{
  "head_dim": 64,
  "bias": "all",
  "init_std_qkv": 0.0229,
  "beta1": 0.9
}
Each number is 50 + 15 x the weight over the matrix's rms, rounded and kept within 0 to 99. Layers, rows and columns count from 0.

# up: layer 2 MLP up, 1280x320, rms 0.0389, rows 601-643, columns 80-159
# down: layer 2 MLP down (transposed), 1280x320, rms 0.0327, rows 601-642, columns 80-159
up601:46 55 74 27 78 26 48 21 37 69 24 53 38 43 42 47 39 39 64 38 46 78 58 41 53 31 59 59 42 57 35 63 41 33 37 41 46 53 46 62 57 51 81 57 76 40 26 37 59 38 48 82 57 37 71 39 37 96 45 64 50 58 34 60 38 73 48 48 12 54 21 39 34 51 48 48 55 38 31 80
down601:67 39 55 49 59 71 09 24 31 46 49 42 71 53 62 35 39 57 58 52 64 36 45 68 29 24 50 63 37 42 54 55 35 61 49 39 73 36 42 46 72 64 59 35 62 48 69 35 37 19 44 21 46 62 30 41 69 28 54 48 57 44 56 10 41 54 34 40 45 23 53 39 57 76 33 44 41 25 50 47
up602:54 53 92 27 55 57 53 73 33 58 28 17 53 72 41 53 27 63 59 59 51 48 82 44 57 60 27 46 42 68 49 45 60 70 24 41 39 36 29 49 44 69 72 37 34 52 82 68 50 83 51 36 58 49 42 46 44 57 63 65 62 44 50 41 37 39 58 43 18 69 69 69 44 55 33 42 62 47 00 48
down602:60 51 44 23 63 44 64 49 58 39 52 67 47 70 36 57 45 34 45 53 48 33 55 69 39 34 28 17 41 66 67 47 32 70 71 57 53 36 30 36 17 45 34 38 79 59 71 52 65 50 53 84 69 53 22 51 48 48 33 66 56 67 53 73 50 40 75 42 63 56 45 53 38 66 70 85 64 53 39 21
up603:52 54 48 39 39 51 32 55 65 34 44 66 28 37 41 49 49 59 47 50 43 63 63 74 60 62 62 33 62 67 38 52 56 37 51 32 54 37 36 48 15 82 38 25 53 30 49 50 58 76 75 59 47 21 59 33 54 37 52 59 15 37 58 51 43 56 29 50 30 79 44 81 46 48 39 72 27 56 33 44
down603:38 60 50 50 30 49 39 46 48 54 65 41 63 56 53 42 33 50 42 68 45 71 58 55 55 45 58 28 23 52 54 37 57 46 62 50 50 60 70 48 38 32 56 69 64 72 46 37 48 69 44 49 51 61 56 77 62 12 50 48 21 58 78 61 48 72 55 41 37 41 67 52 37 28 62 14 43 29 55 50
up604:76 48 56 55 32 65 18 36 59 29 34 48 43 90 63 58 50 72 43 58 40 31 32 30 58 74 50 52 35 52 68 34 50 63 44 36 21 59 51 61 47 63 50 64 59 57 61 42 37 23 47 64 44 62 72 70 66 46 73 59 52 59 66 66 57 58 66 49 67 51 58 58 39 53 35 61 41 68 59 63
down604:36 48 43 52 34 51 55 30 44 36 55 57 79 31 53 30 57 46 38 32 58 66 47 52 85 29 53 17 85 38 48 53 36 41 39 62 57 21 45 59 37 28 54 55 53 43 44 65 43 35 48 68 66 59 39 42 52 31 57 57 70 48 40 52 34 33 43 39 50 44 59 54 71 61 00 58 58 22 56 34
up605:55 66 28 63 63 41 46 49 59 44 35 77 63 52 40 45 67 62 62 70 68 65 45 41 62 53 69 56 64 59 35 48 43 28 46 53 31 55 42 74 80 45 51 52 53 40 52 32 57 47 18 50 35 44 61 60 36 43 65 52 21 61 46 74 39 51 38 57 42 50 43 56 33 51 80 69 49 58 51 47
down605:44 46 34 46 47 32 57 39 41 51 60 66 66 46 75 16 49 62 70 57 57 32 45 52 37 65 56 30 74 56 41 25 41 50 42 64 48 40 53 20 66 29 56 52 54 39 66 52 40 53 58 75 54 59 33 75 51 43 69 43 54 58 58 23 57 39 71 79 63 43 51 45 27 33 45 44 52 31 35 24
up606:44 49 76 28 51 41 48 38 30 61 42 63 54 64 41 57 69 75 18 58 65 28 38 50 32 70 52 74 41 26 52 34 64 60 30 44 61 42 35 58 49 69 56 60 65 52 63 40 59 40 53 55 40 37 68 18 21 70 45 45 53 50 54 55 39 55 71 65 51 49 65 64 39 68 51 32 34 81 51 76
down606:46 53 46 65 42 61 39 73 26 35 37 53 46 57 44 67 38 62 69 49 65 57 65 84 46 78 84 40 83 50 68 41 60 53 43 62 59 60 30 63 59 54 54 79 63 63 60 20 64 50 50 57 43 44 46 53 31 68 49 65 31 43 69 59 58 64 50 44 86 40 43 28 53 51 87 59 63 81 62 37
up607:49 39 71 46 39 55 56 45 42 52 46 27 65 48 33 61 38 54 74 51 53 66 58 61 42 61 77 59 57 50 31 57 55 63 42 34 43 56 53 75 48 76 73 37 57 56 35 44 41 40 53 56 40 18 55 50 61 36 52 52 39 88 67 47 43 71 62 70 62 57 43 45 53 50 31 38 63 36 49 44
down607:83 49 38 29 24 54 69 56 53 55 38 19 57 41 46 75 57 75 35 61 74 56 56 72 20 72 76 46 66 44 54 55 57 57 25 52 45 28 77 18 61 15 44 01 61 35 90 60 42 36 66 28 42 07 57 48 28 67 27 37 51 58 27 32 30 35 66 44 30 31 52 29 39 63 39 40 33 74 62 53
up608:54 53 74 48 50 61 40 26 70 38 49 27 37 60 49 45 55 64 42 36 57 50 55 68 27 54 58 53 58 53 37 71 55 41 41 42 28 24 55 58 21 45 58 63 58 76 21 44 48 56 33 77 46 60 95 45 57 41 39 56 49 51 38 39 33 73 53 45 56 42 54 48 52 68 56 42 29 65 49 68
down608:39 40 66 60 63 65 43 54 51 47 58 59 61 55 40 51 50 49 23 60 40 57 56 43 36 67 64 48 63 49 52 42 52 68 49 71 32 29 43 31 63 41 49 67 47 52 16 47 60 39 42 55 69 53 37 58 69 43 60 39 54 27 57 79 50 60 46 29 46 61 46 72 66 54 31 48 54 35 58 30
up609:67 67 55 29 61 44 34 38 45 32 47 61 85 68 62 48 69 62 42 69 67 64 31 42 62 82 42 80 46 45 39 49 27 22 30 52 52 26 54 61 48 57 74 72 64 59 45 27 39 27 54 36 39 42 29 78 61 26 42 65 71 41 59 34 56 73 47 43 31 72 73 33 45 58 56 56 34 62 61 64
down609:71 48 44 33 60 68 33 43 37 42 41 40 27 73 37 31 48 62 47 72 18 52 39 43 30 52 29 48 24 70 60 80 28 46 54 49 41 43 46 31 60 43 37 53 58 43 57 46 41 72 43 42 58 49 59 55 72 49 70 38 47 50 63 47 42 52 47 64 61 84 33 35 34 28 34 45 59 40 68 43
up610:53 15 52 76 55 30 60 62 45 45 64 92 56 43 70 53 64 42 74 51 65 37 45 37 49 55 78 73 50 62 59 67 63 54 57 14 40 47 32 52 40 51 43 49 40 56 35 60 47 41 15 68 36 52 48 55 42 50 58 59 70 64 42 45 46 49 42 74 64 45 47 58 47 45 66 29 66 59 45 53
down610:29 54 50 57 56 56 40 81 46 65 66 74 48 31 58 70 11 51 58 28 61 63 52 29 46 39 36 39 46 58 24 53 34 48 56 54 41 67 56 49 52 50 39 40 56 40 47 72 25 52 59 41 70 51 46 46 46 44 48 44 59 30 39 51 52 56 76 42 12 50 28 55 67 58 46 39 80 67 48 45
up611:57 63 60 33 33 51 46 80 61 55 61 46 37 67 33 39 63 85 62 82 44 57 88 52 59 47 65 39 56 51 37 28 32 42 57 60 45 45 40 55 35 57 42 39 48 28 91 40 39 54 50 52 53 51 73 41 54 69 41 52 51 52 45 33 43 67 32 59 51 75 53 63 68 61 58 51 41 47 14 77
down611:30 72 66 58 47 56 40 42 40 43 58 44 46 54 57 43 44 47 41 50 23 59 53 38 88 61 50 36 38 59 58 41 75 53 62 60 56 49 61 39 42 72 41 57 62 29 50 32 45 50 47 75 29 42 70 49 74 44 75 36 75 63 66 36 68 63 19 34 30 30 43 52 28 45 36 64 51 35 21 32
up612:45 50 67 24 64 45 44 66 56 36 39 67 53 43 67 63 34 52 72 51 55 41 69 58 42 46 62 37 58 42 65 70 56 57 42 30 50 60 42 65 61 59 56 42 49 39 30 29 59 59 57 55 44 48 55 49 64 33 56 65 37 54 56 60 56 62 55 30 36 41 63 61 48 43 75 74 30 45 44 50
down612:46 61 49 47 28 34 56 67 42 53 35 25 79 74 56 38 34 56 44 49 33 43 75 45 68 46 54 66 49 58 53 56 56 27 59 48 55 45 14 50 46 59 59 81 09 33 57 43 36 72 48 52 76 54 59 55 70 53 37 65 71 63 49 46 34 47 64 78 34 37 58 52 37 65 54 50 44 48 78 25
up613:36 24 47 53 46 49 40 44 73 57 37 36 52 59 44 64 36 39 63 54 50 56 66 55 63 56 80 40 64 44 57 37 45 51 38 27 25 33 30 53 06 90 50 41 78 37 42 46 43 44 37 61 69 43 54 39 51 51 49 74 65 65 41 52 45 52 54 39 46 65 24 46 36 44 47 43 57 76 36 58
down613:76 65 52 73 58 63 42 35 49 47 46 57 46 62 63 54 42 53 58 67 67 52 55 38 70 76 65 64 72 47 47 57 58 54 53 70 52 57 69 56 86 34 60 71 68 68 65 70 55 57 53 37 58 73 65 58 42 33 39 37 61 65 47 39 50 53 48 55 49 63 62 51 53 45 59 30 43 48 50 37
up614:27 79 42 48 42 58 45 31 56 61 59 66 33 46 45 39 56 49 69 60 99 32 69 41 30 43 28 65 43 89 37 71 60 18 69 38 64 30 56 58 44 47 26 59 64 44 42 75 57 34 59 61 20 39 44 55 05 39 64 74 51 44 48 43 60 45 46 58 61 45 58 52 37 45 28 45 52 37 24 63
down614:46 48 89 56 37 62 54 74 64 24 35 48 47 56 59 61 49 67 35 21 55 95 78 61 50 33 36 60 54 72 67 60 68 62 29 50 65 49 79 39 67 86 34 42 42 34 45 51 81 81 51 51 80 79 47 22 38 42 66 69 68 50 35 27 42 69 45 25 61 37 30 39 18 53 82 57 71 47 61 53
up615:57 64 99 58 67 33 40 61 35 71 58 74 48 62 85 11 70 36 30 13 32 43 55 49 47 70 37 46 45 45 71 29 55 52 49 33 20 46 41 49 53 42 31 45 29 52 54 69 56 55 37 49 43 38 74 47 55 37 46 42 55 54 50 71 63 55 74 51 62 74 42 74 73 47 36 47 64 42 51 39
down615:38 35 38 38 55 44 60 61 30 67 43 46 31 46 61 54 40 60 34 48 61 70 35 15 68 45 52 55 48 36 47 49 50 59 43 61 42 79 49 52 55 27 47 40 32 61 36 18 59 56 44 41 35 35 44 63 24 47 68 67 44 50 60 34 54 16 44 40 61 49 77 21 73 38 40 65 63 60 56 37
up616:36 67 69 54 56 43 49 51 49 80 64 73 79 64 63 55 57 56 36 50 59 38 41 65 41 49 48 52 38 54 54 48 51 46 56 57 51 47 28 84 61 44 52 58 35 65 44 50 53 55 45 53 24 42 53 40 21 54 66 57 35 34 58 63 51 59 36 70 50 52 61 59 56 70 49 45 58 41 51 51
down616:65 46 31 53 45 36 47 65 65 60 48 40 46 47 63 74 48 58 38 38 29 47 24 47 56 42 53 42 39 31 33 47 49 41 45 37 69 56 99 48 74 64 63 53 67 55 68 55 44 40 43 21 26 27 45 46 54 72 24 51 47 21 26 55 71 35 69 70 78 43 50 71 69 32 35 57 42 71 50 22
up617:43 48 52 45 47 37 31 36 73 47 27 64 39 68 49 52 51 41 44 29 73 44 84 41 51 65 51 47 43 44 20 58 62 48 52 42 51 33 59 58 39 58 56 59 63 41 66 49 38 47 24 45 60 53 65 47 39 69 53 50 49 45 41 66 68 54 64 67 27 53 37 67 46 56 34 45 57 47 43 72
down617:47 39 36 17 29 40 55 50 61 63 44 27 49 66 46 40 32 63 50 61 70 66 40 55 49 29 46 41 50 40 39 44 66 60 45 44 61 47 46 53 55 36 51 41 38 64 38 56 30 43 60 44 68 63 57 42 65 54 60 16 50 60 36 34 34 36 45 58 52 54 50 63 49 20 64 62 35 78 44 25
up618:19 63 41 37 46 52 15 52 53 69 48 82 38 65 23 41 12 50 39 57 52 49 58 61 55 54 54 61 50 48 44 57 40 65 44 46 58 38 48 64 56 50 50 55 67 54 66 44 63 68 74 45 34 34 65 42 51 45 48 35 49 53 67 69 79 52 52 20 34 39 68 38 45 49 43 50 70 38 58 74
down618:22 60 28 60 20 44 16 34 59 32 27 41 15 81 66 83 36 62 57 55 69 63 40 72 58 53 57 57 32 50 22 47 78 66 49 51 64 64 56 66 45 56 74 42 56 49 50 57 66 06 75 50 36 37 61 89 53 63 34 52 48 57 67 60 82 58 11 28 70 38 37 29 37 63 38 48 26 39 90 56
up619:35 39 78 58 35 55 47 49 44 74 54 62 32 70 40 44 59 68 48 60 83 29 56 59 62 51 73 56 30 74 39 60 51 51 59 44 47 50 13 48 65 42 44 35 65 64 54 59 69 52 28 43 32 32 45 31 30 61 44 63 53 44 41 53 59 41 67 62 26 46 30 71 29 55 39 32 46 62 14 45
down619:52 91 59 19 22 53 52 38 49 53 47 79 41 47 52 60 56 59 26 45 64 55 45 69 67 65 45 65 25 66 74 38 45 39 74 41 82 40 53 59 69 48 26 43 76 90 62 72 38 66 45 09 34 57 48 24 26 58 41 39 65 66 40 48 38 47 59 62 34 67 59 38 54 42 53 56 45 40 24 50
up620:58 62 45 70 37 26 41 37 39 60 40 63 38 58 77 27 55 24 36 51 56 27 59 47 55 62 53 55 52 55 53 33 65 61 23 53 22 52 32 37 41 95 30 54 49 63 62 42 62 68 49 62 36 52 85 68 15 35 74 55 44 32 42 73 63 46 59 53 64 64 63 61 59 69 51 45 50 52 34 47
down620:74 86 60 52 58 28 48 87 49 47 63 64 49 34 40 35 62 36 42 37 66 71 51 42 45 20 31 34 51 48 46 48 43 37 49 54 64 34 58 39 46 44 44 51 71 35 47 54 44 43 42 40 29 68 32 52 44 21 86 51 64 55 05 44 40 78 37 59 81 49 52 78 40 55 50 47 48 05 56 78
up621:29 39 42 31 47 36 64 50 57 53 65 61 54 48 38 49 56 56 49 48 54 46 52 44 46 39 72 62 51 41 75 65 61 36 44 64 34 48 18 56 58 67 61 43 46 32 50 74 50 52 42 67 54 44 75 69 45 62 37 37 58 57 43 46 32 53 52 70 32 49 49 56 58 35 59 78 58 39 25 41
down621:61 55 65 43 75 22 45 56 45 57 50 36 69 59 41 55 57 29 32 53 41 50 48 57 43 23 73 47 62 45 48 56 60 54 63 58 62 30 50 52 22 60 64 56 49 46 31 58 43 63 47 25 61 29 45 46 40 45 33 38 79 48 49 83 25 55 70 75 30 44 47 69 53 38 55 26 44 52 63 33
up622:55 70 34 37 55 31 63 70 67 70 28 39 29 64 59 60 19 74 64 31 42 53 77 64 38 34 52 30 63 41 54 52 75 29 24 52 60 55 56 59 16 60 34 67 48 43 65 42 10 71 84 52 62 49 30 40 49 68 55 51 36 54 45 32 65 73 52 60 34 40 41 67 69 47 40 59 45 35 50 67
down622:09 59 87 54 71 44 63 47 36 61 44 58 54 52 75 65 35 56 39 21 55 74 55 49 35 64 53 81 27 62 84 37 54 58 23 55 36 35 67 54 28 59 43 68 64 65 69 52 50 75 40 44 39 48 56 19 53 69 45 46 68 44 53 17 50 51 80 80 48 36 46 39 58 54 61 58 58 43 39 51
up623:58 38 45 79 44 62 35 37 78 34 24 50 39 53 53 49 34 46 72 45 53 24 70 50 37 75 53 55 56 65 42 54 71 63 52 50 16 40 63 59 45 64 40 40 47 57 60 44 16 60 48 32 50 51 75 38 49 54 39 55 39 49 58 74 37 61 54 66 50 55 19 57 47 46 52 57 42 41 40 45
down623:38 52 64 32 31 60 54 34 14 41 55 70 37 61 55 25 68 27 37 23 30 55 35 59 64 38 49 45 56 50 63 27 39 43 33 66 57 38 30 38 51 55 45 46 66 56 33 64 55 62 46 69 51 27 77 49 52 25 63 39 59 47 50 58 27 44 52 46 34 58 64 45 50 78 59 53 68 56 65 61
up624:31 57 66 52 51 55 57 35 52 63 41 60 61 37 55 48 53 61 31 72 60 43 62 43 49 48 49 49 26 80 14 45 66 59 52 48 57 47 31 68 56 67 57 59 50 44 61 44 42 44 16 72 44 48 51 54 12 47 68 57 19 35 49 47 62 31 56 53 52 69 45 65 49 78 38 59 61 36 23 53
down624:43 44 54 49 50 59 41 48 47 41 54 43 66 75 46 37 32 41 56 50 45 47 65 39 53 38 42 70 53 77 61 56 50 31 62 54 46 19 59 53 31 47 61 64 42 55 29 23 34 77 70 35 80 58 44 45 58 29 53 56 69 69 57 26 37 55 45 49 51 26 42 62 23 38 50 19 48 45 39 41
up625:60 59 39 43 36 63 24 63 34 32 32 31 36 61 40 59 41 91 69 25 56 44 34 43 64 52 57 47 37 74 50 31 25 56 46 45 30 50 47 46 49 75 47 44 59 59 78 39 39 58 69 69 57 42 38 70 57 40 59 48 45 48 78 76 34 72 55 46 46 63 71 43 52 56 43 67 64 67 28 64
down625:73 67 47 61 58 41 40 50 33 49 43 47 40 42 37 51 62 34 63 31 49 51 58 56 57 56 47 41 59 78 55 37 79 67 36 68 37 78 35 39 57 46 39 55 82 46 62 72 78 62 57 36 62 46 53 69 46 42 40 44 40 20 55 62 66 36 52 64 50 44 65 38 72 55 44 66 47 61 39 36
up626:80 48 78 26 60 40 47 50 64 50 39 58 50 69 65 33 17 62 51 48 47 53 63 68 64 81 49 86 61 48 68 38 43 44 35 54 37 64 35 53 36 47 57 44 48 44 47 49 17 30 53 55 15 32 71 71 47 57 49 72 52 54 17 47 51 66 64 56 45 74 55 56 62 52 36 44 23 24 43 85
down626:47 21 59 81 24 37 53 64 35 48 45 86 55 54 75 29 62 83 66 40 64 76 54 60 10 79 40 84 38 30 24 45 54 75 15 65 76 59 52 34 56 14 53 63 46 56 39 40 47 44 47 51 61 72 45 39 35 68 49 60 57 57 41 37 57 63 63 72 36 52 55 51 73 67 60 47 62 40 66 33
up627:33 30 52 37 25 50 48 43 58 80 40 53 53 39 58 36 52 72 58 44 56 71 69 34 62 56 69 50 49 48 16 42 56 27 44 18 61 62 31 61 49 64 66 65 44 42 52 42 61 41 52 40 57 40 32 58 65 58 81 54 70 42 54 26 38 44 46 60 52 61 46 54 17 45 29 64 71 59 29 52
down627:25 66 63 33 62 63 40 56 73 68 74 69 56 58 52 70 57 59 59 31 47 50 53 49 79 17 54 66 74 35 67 89 76 67 55 55 77 71 73 64 43 58 55 53 52 74 57 47 67 46 71 42 62 72 50 40 24 36 49 52 82 58 33 60 10 30 67 36 70 32 70 34 31 24 41 30 45 41 49 35
up628:66 62 37 65 43 62 24 62 70 52 35 59 67 42 60 28 53 50 78 52 56 45 52 48 60 39 74 68 43 50 67 50 34 43 50 65 00 55 45 73 38 55 41 64 55 58 36 53 59 70 44 48 25 52 58 77 54 45 49 73 77 50 29 72 44 65 53 36 58 41 47 47 36 42 70 56 17 33 62 95
down628:38 48 69 38 45 73 41 44 64 54 43 42 68 65 27 50 57 45 63 62 21 51 64 68 61 62 39 45 55 25 45 31 32 63 53 31 74 39 24 52 47 71 38 31 72 79 20 50 60 62 51 26 37 54 54 59 57 73 46 43 68 60 58 48 29 75 45 43 55 41 25 76 61 56 52 80 38 33 48 49
up629:57 37 65 55 59 33 38 38 60 54 41 50 55 43 45 39 64 37 63 57 60 53 73 63 60 81 40 41 58 86 25 33 47 33 51 33 57 30 43 44 50 53 40 28 97 51 67 38 45 60 69 56 58 34 77 72 56 36 41 82 27 53 36 71 73 72 65 58 50 70 49 78 57 76 22 76 57 41 35 39
down629:37 76 37 48 55 36 50 77 52 37 64 66 38 66 69 48 18 37 47 41 26 75 00 29 56 53 66 42 61 18 52 70 37 31 53 64 33 74 61 68 61 61 53 44 78 68 78 48 56 49 64 26 29 60 53 30 41 48 60 23 46 56 56 57 67 39 44 65 32 60 65 26 34 53 49 50 58 57 28 53
up630:84 40 34 43 64 56 52 52 40 38 61 52 48 66 64 29 67 74 60 41 47 31 60 66 32 51 37 57 43 51 57 66 58 55 40 54 43 39 39 45 25 59 48 49 38 59 34 65 34 56 26 63 44 48 56 24 22 53 66 32 40 42 64 53 70 52 63 55 33 51 60 62 35 65 50 35 41 68 28 73
down630:62 56 35 59 60 39 53 52 64 49 62 53 56 62 43 77 49 59 52 49 53 40 38 36 51 42 47 46 50 28 79 70 70 85 40 81 61 61 57 45 75 48 73 54 61 48 63 48 59 53 45 37 36 61 28 43 59 56 45 44 38 69 50 49 65 59 54 28 48 38 57 34 51 62 47 46 51 61 53 46
up631:51 16 53 41 64 68 45 35 50 65 46 70 71 56 58 31 35 60 23 56 57 37 66 48 45 56 48 51 33 43 21 53 26 45 47 52 64 34 46 57 48 63 46 55 56 41 49 46 23 29 58 58 35 32 71 54 16 61 47 31 34 50 34 68 76 47 51 57 40 66 35 61 38 58 34 46 59 63 47 51
down631:46 59 22 34 31 34 58 57 46 64 55 80 33 30 53 60 25 48 64 93 61 71 35 46 38 57 56 33 28 29 35 47 45 60 59 70 31 56 65 21 38 52 52 65 38 61 62 62 38 23 53 53 47 56 43 74 64 52 50 62 64 34 28 65 78 63 53 47 58 69 42 49 61 42 57 33 43 45 39 54
up632:40 28 32 61 55 57 49 60 62 50 34 71 48 53 57 28 31 56 30 64 61 44 71 27 42 58 65 58 27 69 36 45 74 62 45 31 41 39 36 50 27 67 29 52 45 68 73 27 45 46 44 39 35 38 50 60 39 61 41 52 45 75 55 66 69 51 63 31 50 45 42 71 39 58 29 33 88 54 26 64
down632:64 50 32 59 59 46 47 44 81 46 23 11 43 46 46 53 64 66 42 59 28 28 18 42 31 21 65 29 47 17 57 42 39 36 60 77 27 50 59 31 63 58 55 36 54 59 45 55 31 83 35 42 44 40 44 78 74 42 36 62 75 47 29 69 35 64 60 71 67 43 37 66 45 37 43 61 22 48 71 46
up633:46 58 43 64 42 63 46 57 53 23 31 52 40 33 58 50 32 63 57 60 49 76 38 54 35 44 83 39 31 54 59 50 50 71 32 42 57 60 51 84 57 55 70 43 45 63 62 57 32 14 48 41 25 19 45 60 60 57 60 58 47 79 46 65 27 73 78 42 52 61 15 62 36 87 20 72 37 17 55 61
down633:56 26 29 51 28 85 70 33 24 62 63 55 66 65 29 58 50 73 66 30 55 50 49 70 71 59 14 46 60 88 70 28 05 42 31 57 10 63 46 38 43 72 91 39 42 60 60 38 48 40 56 55 65 42 40 81 28 34 13 81 35 49 73 53 60 38 38 40 53 44 67 62 73 71 42 18 53 43 44 64
up634:50 55 52 58 57 63 44 41 57 38 38 73 55 49 50 57 41 60 39 73 47 72 66 40 49 55 54 86 45 44 54 39 54 49 37 46 47 58 49 54 39 57 47 55 46 35 80 47 48 32 55 79 26 44 66 55 52 69 53 72 39 64 61 57 33 61 39 66 34 51 73 45 63 45 47 41 51 78 64 72
down634:57 29 39 27 69 53 54 33 47 53 54 34 10 73 41 41 28 72 90 54 57 48 52 40 36 50 31 58 48 56 40 58 48 55 41 32 40 49 46 84 47 23 41 68 47 44 60 36 66 57 57 41 59 32 56 37 48 36 54 71 60 72 59 43 43 62 57 19 66 60 35 45 48 29 52 16 39 40 45 53
up635:43 59 79 64 32 68 30 18 43 56 39 32 45 57 29 49 40 41 43 30 65 31 55 76 33 52 60 48 38 44 44 59 35 14 62 50 62 26 34 48 46 99 82 20 82 74 58 73 23 49 29 42 26 57 48 45 48 64 66 55 66 58 45 45 35 69 76 60 44 66 54 53 20 64 40 40 58 45 40 66
down635:67 24 52 58 40 09 39 77 04 49 74 39 68 16 79 67 74 70 49 56 44 66 72 58 35 52 53 51 77 35 30 46 53 64 30 70 32 40 55 46 58 17 36 43 62 19 69 22 74 56 29 59 49 42 51 42 17 31 55 55 23 26 57 27 37 27 45 75 37 44 81 41 49 37 61 64 42 80 50 41
up636:72 42 66 50 38 32 61 61 55 58 52 55 57 48 46 48 47 40 83 56 60 55 55 82 53 56 72 30 51 56 68 52 45 34 55 24 25 38 49 69 56 60 43 47 96 53 38 43 38 43 25 45 42 41 53 48 67 25 48 75 60 53 44 50 47 68 31 54 44 35 30 67 56 46 47 72 54 60 69 38
down636:33 60 57 63 55 64 26 58 53 35 42 35 37 45 45 54 39 46 62 56 35 42 27 48 61 74 27 63 44 54 59 39 32 68 46 93 49 59 55 55 43 70 37 35 18 44 56 66 19 49 56 19 43 36 52 56 66 50 49 52 44 34 43 50 34 56 55 48 81 74 51 41 29 73 67 53 42 28 65 45
up637:37 52 48 46 51 50 24 86 48 55 55 68 72 82 65 30 62 54 54 49 54 69 40 32 25 61 53 69 51 48 25 55 37 41 46 24 55 38 59 64 54 47 32 75 55 61 68 61 30 39 46 39 46 47 41 16 53 27 68 22 61 49 51 43 39 46 87 41 42 40 34 42 22 37 45 37 60 54 34 57
down637:45 35 46 30 13 60 32 17 23 56 61 27 31 56 53 48 39 40 51 28 51 54 72 45 54 46 60 73 36 43 76 51 72 77 40 46 52 63 57 66 67 34 55 41 55 44 57 48 46 62 69 30 39 71 64 72 48 55 35 51 75 75 76 61 48 37 42 47 73 45 42 58 48 20 36 54 59 26 91 64
up638:57 53 33 48 41 31 60 61 47 51 53 75 42 66 57 54 22 55 53 47 75 51 80 55 65 58 44 26 41 56 63 24 52 41 30 50 61 53 29 85 58 28 86 32 68 30 56 56 60 40 68 50 39 31 46 64 36 72 51 75 57 24 61 44 64 63 34 63 37 64 00 71 47 47 48 56 66 64 52 46
down638:39 32 67 50 23 52 50 58 27 17 51 57 41 80 17 47 48 40 23 33 45 63 40 45 63 39 58 57 58 69 38 32 30 80 59 43 43 43 61 48 38 70 50 38 55 35 66 58 63 57 57 73 72 33 61 62 41 39 58 50 30 59 64 40 51 31 55 59 34 76 23 39 69 45 60 65 39 84 71 38
up639:42 62 35 53 42 57 50 65 41 36 52 37 61 33 66 62 49 65 60 26 63 71 57 27 37 71 47 43 53 35 33 60 18 43 47 36 40 30 41 39 54 54 45 67 60 59 62 56 40 35 74 57 48 47 17 36 47 29 49 41 29 68 56 41 37 64 75 34 13 53 43 41 40 63 57 70 70 59 34 58
down639:46 43 34 67 45 28 71 65 65 43 42 52 34 21 47 37 45 43 37 72 43 56 57 78 27 47 46 74 63 24 65 49 27 83 61 60 71 22 45 65 45 66 45 21 48 74 78 70 47 48 34 48 46 23 44 58 58 57 63 29 54 39 65 45 69 46 53 29 45 24 36 54 44 41 54 76 77 50 47 71
up640:53 28 51 52 32 44 56 56 44 64 50 80 32 63 39 54 66 49 41 57 65 49 41 50 58 58 57 61 66 50 64 45 58 42 43 51 33 65 42 74 63 53 34 80 44 73 42 33 45 61 60 43 61 60 76 30 59 54 67 50 37 44 38 70 44 66 50 61 52 44 58 46 45 31 43 67 49 75 26 61
down640:78 74 36 18 60 58 45 47 55 41 27 43 37 52 40 41 33 72 65 56 69 57 30 26 25 56 45 62 25 35 57 66 61 59 53 56 40 40 41 61 55 78 55 51 63 75 39 54 40 84 41 21 56 46 53 70 51 44 39 91 23 48 54 75 79 51 64 54 36 62 53 36 69 46 52 50 29 53 52 73
up641:76 73 60 15 82 40 54 62 54 20 49 39 58 46 31 53 31 48 30 30 73 72 43 59 40 51 60 76 64 50 36 40 52 45 39 23 69 38 43 71 56 58 57 52 48 37 40 53 50 58 73 40 52 49 44 33 50 36 48 32 55 34 53 23 41 69 51 53 31 57 62 55 68 41 37 51 23 69 43 68
down641:35 68 16 45 72 63 79 53 19 47 82 58 29 41 46 24 47 54 36 33 63 42 24 15 39 56 60 58 60 41 23 50 70 84 64 63 34 45 75 42 46 50 49 49 81 78 61 86 52 83 58 53 26 80 57 55 57 75 71 77 44 40 46 40 63 36 59 18 37 63 71 42 76 59 44 71 57 67 52 67
up642:34 47 65 39 47 36 49 22 25 56 29 46 51 33 22 71 32 45 46 50 85 73 30 64 60 72 62 48 43 66 49 55 65 49 26 58 45 55 32 55 69 66 55 58 55 73 56 74 48 44 46 60 23 36 30 56 42 46 38 61 30 47 63 34 14 69 53 47 32 81 48 62 35 75 42 67 37 29 52 58
down642:33 30 36 48 45 67 39 61 55 43 39 51 36 90 32 67 54 71 38 23 55 69 88 31 33 63 39 64 31 66 34 52 42 18 20 56 17 49 28 40 32 71 54 47 73 52 29 49 67 36 59 44 47 35 58 66 60 59 50 06 48 56 64 35 36 32 27 42 07 43 66 33 27 76 47 41 32 49 38 71
up643:54 58 80 72 54 42 21 38 37 36 24 75 57 51 66 46 81 40 63 41 58 54 47 27 53 47 42 91 58 94 38 34 78 55 34 36 29 58 49 60 58 49 54 66 55 82 65 40 76 49 32 46 44 25 74 63 39 47 62 57 69 34 61 55 62 56 64 36 27 53 54 96 54 61 24 56 62 60 33 65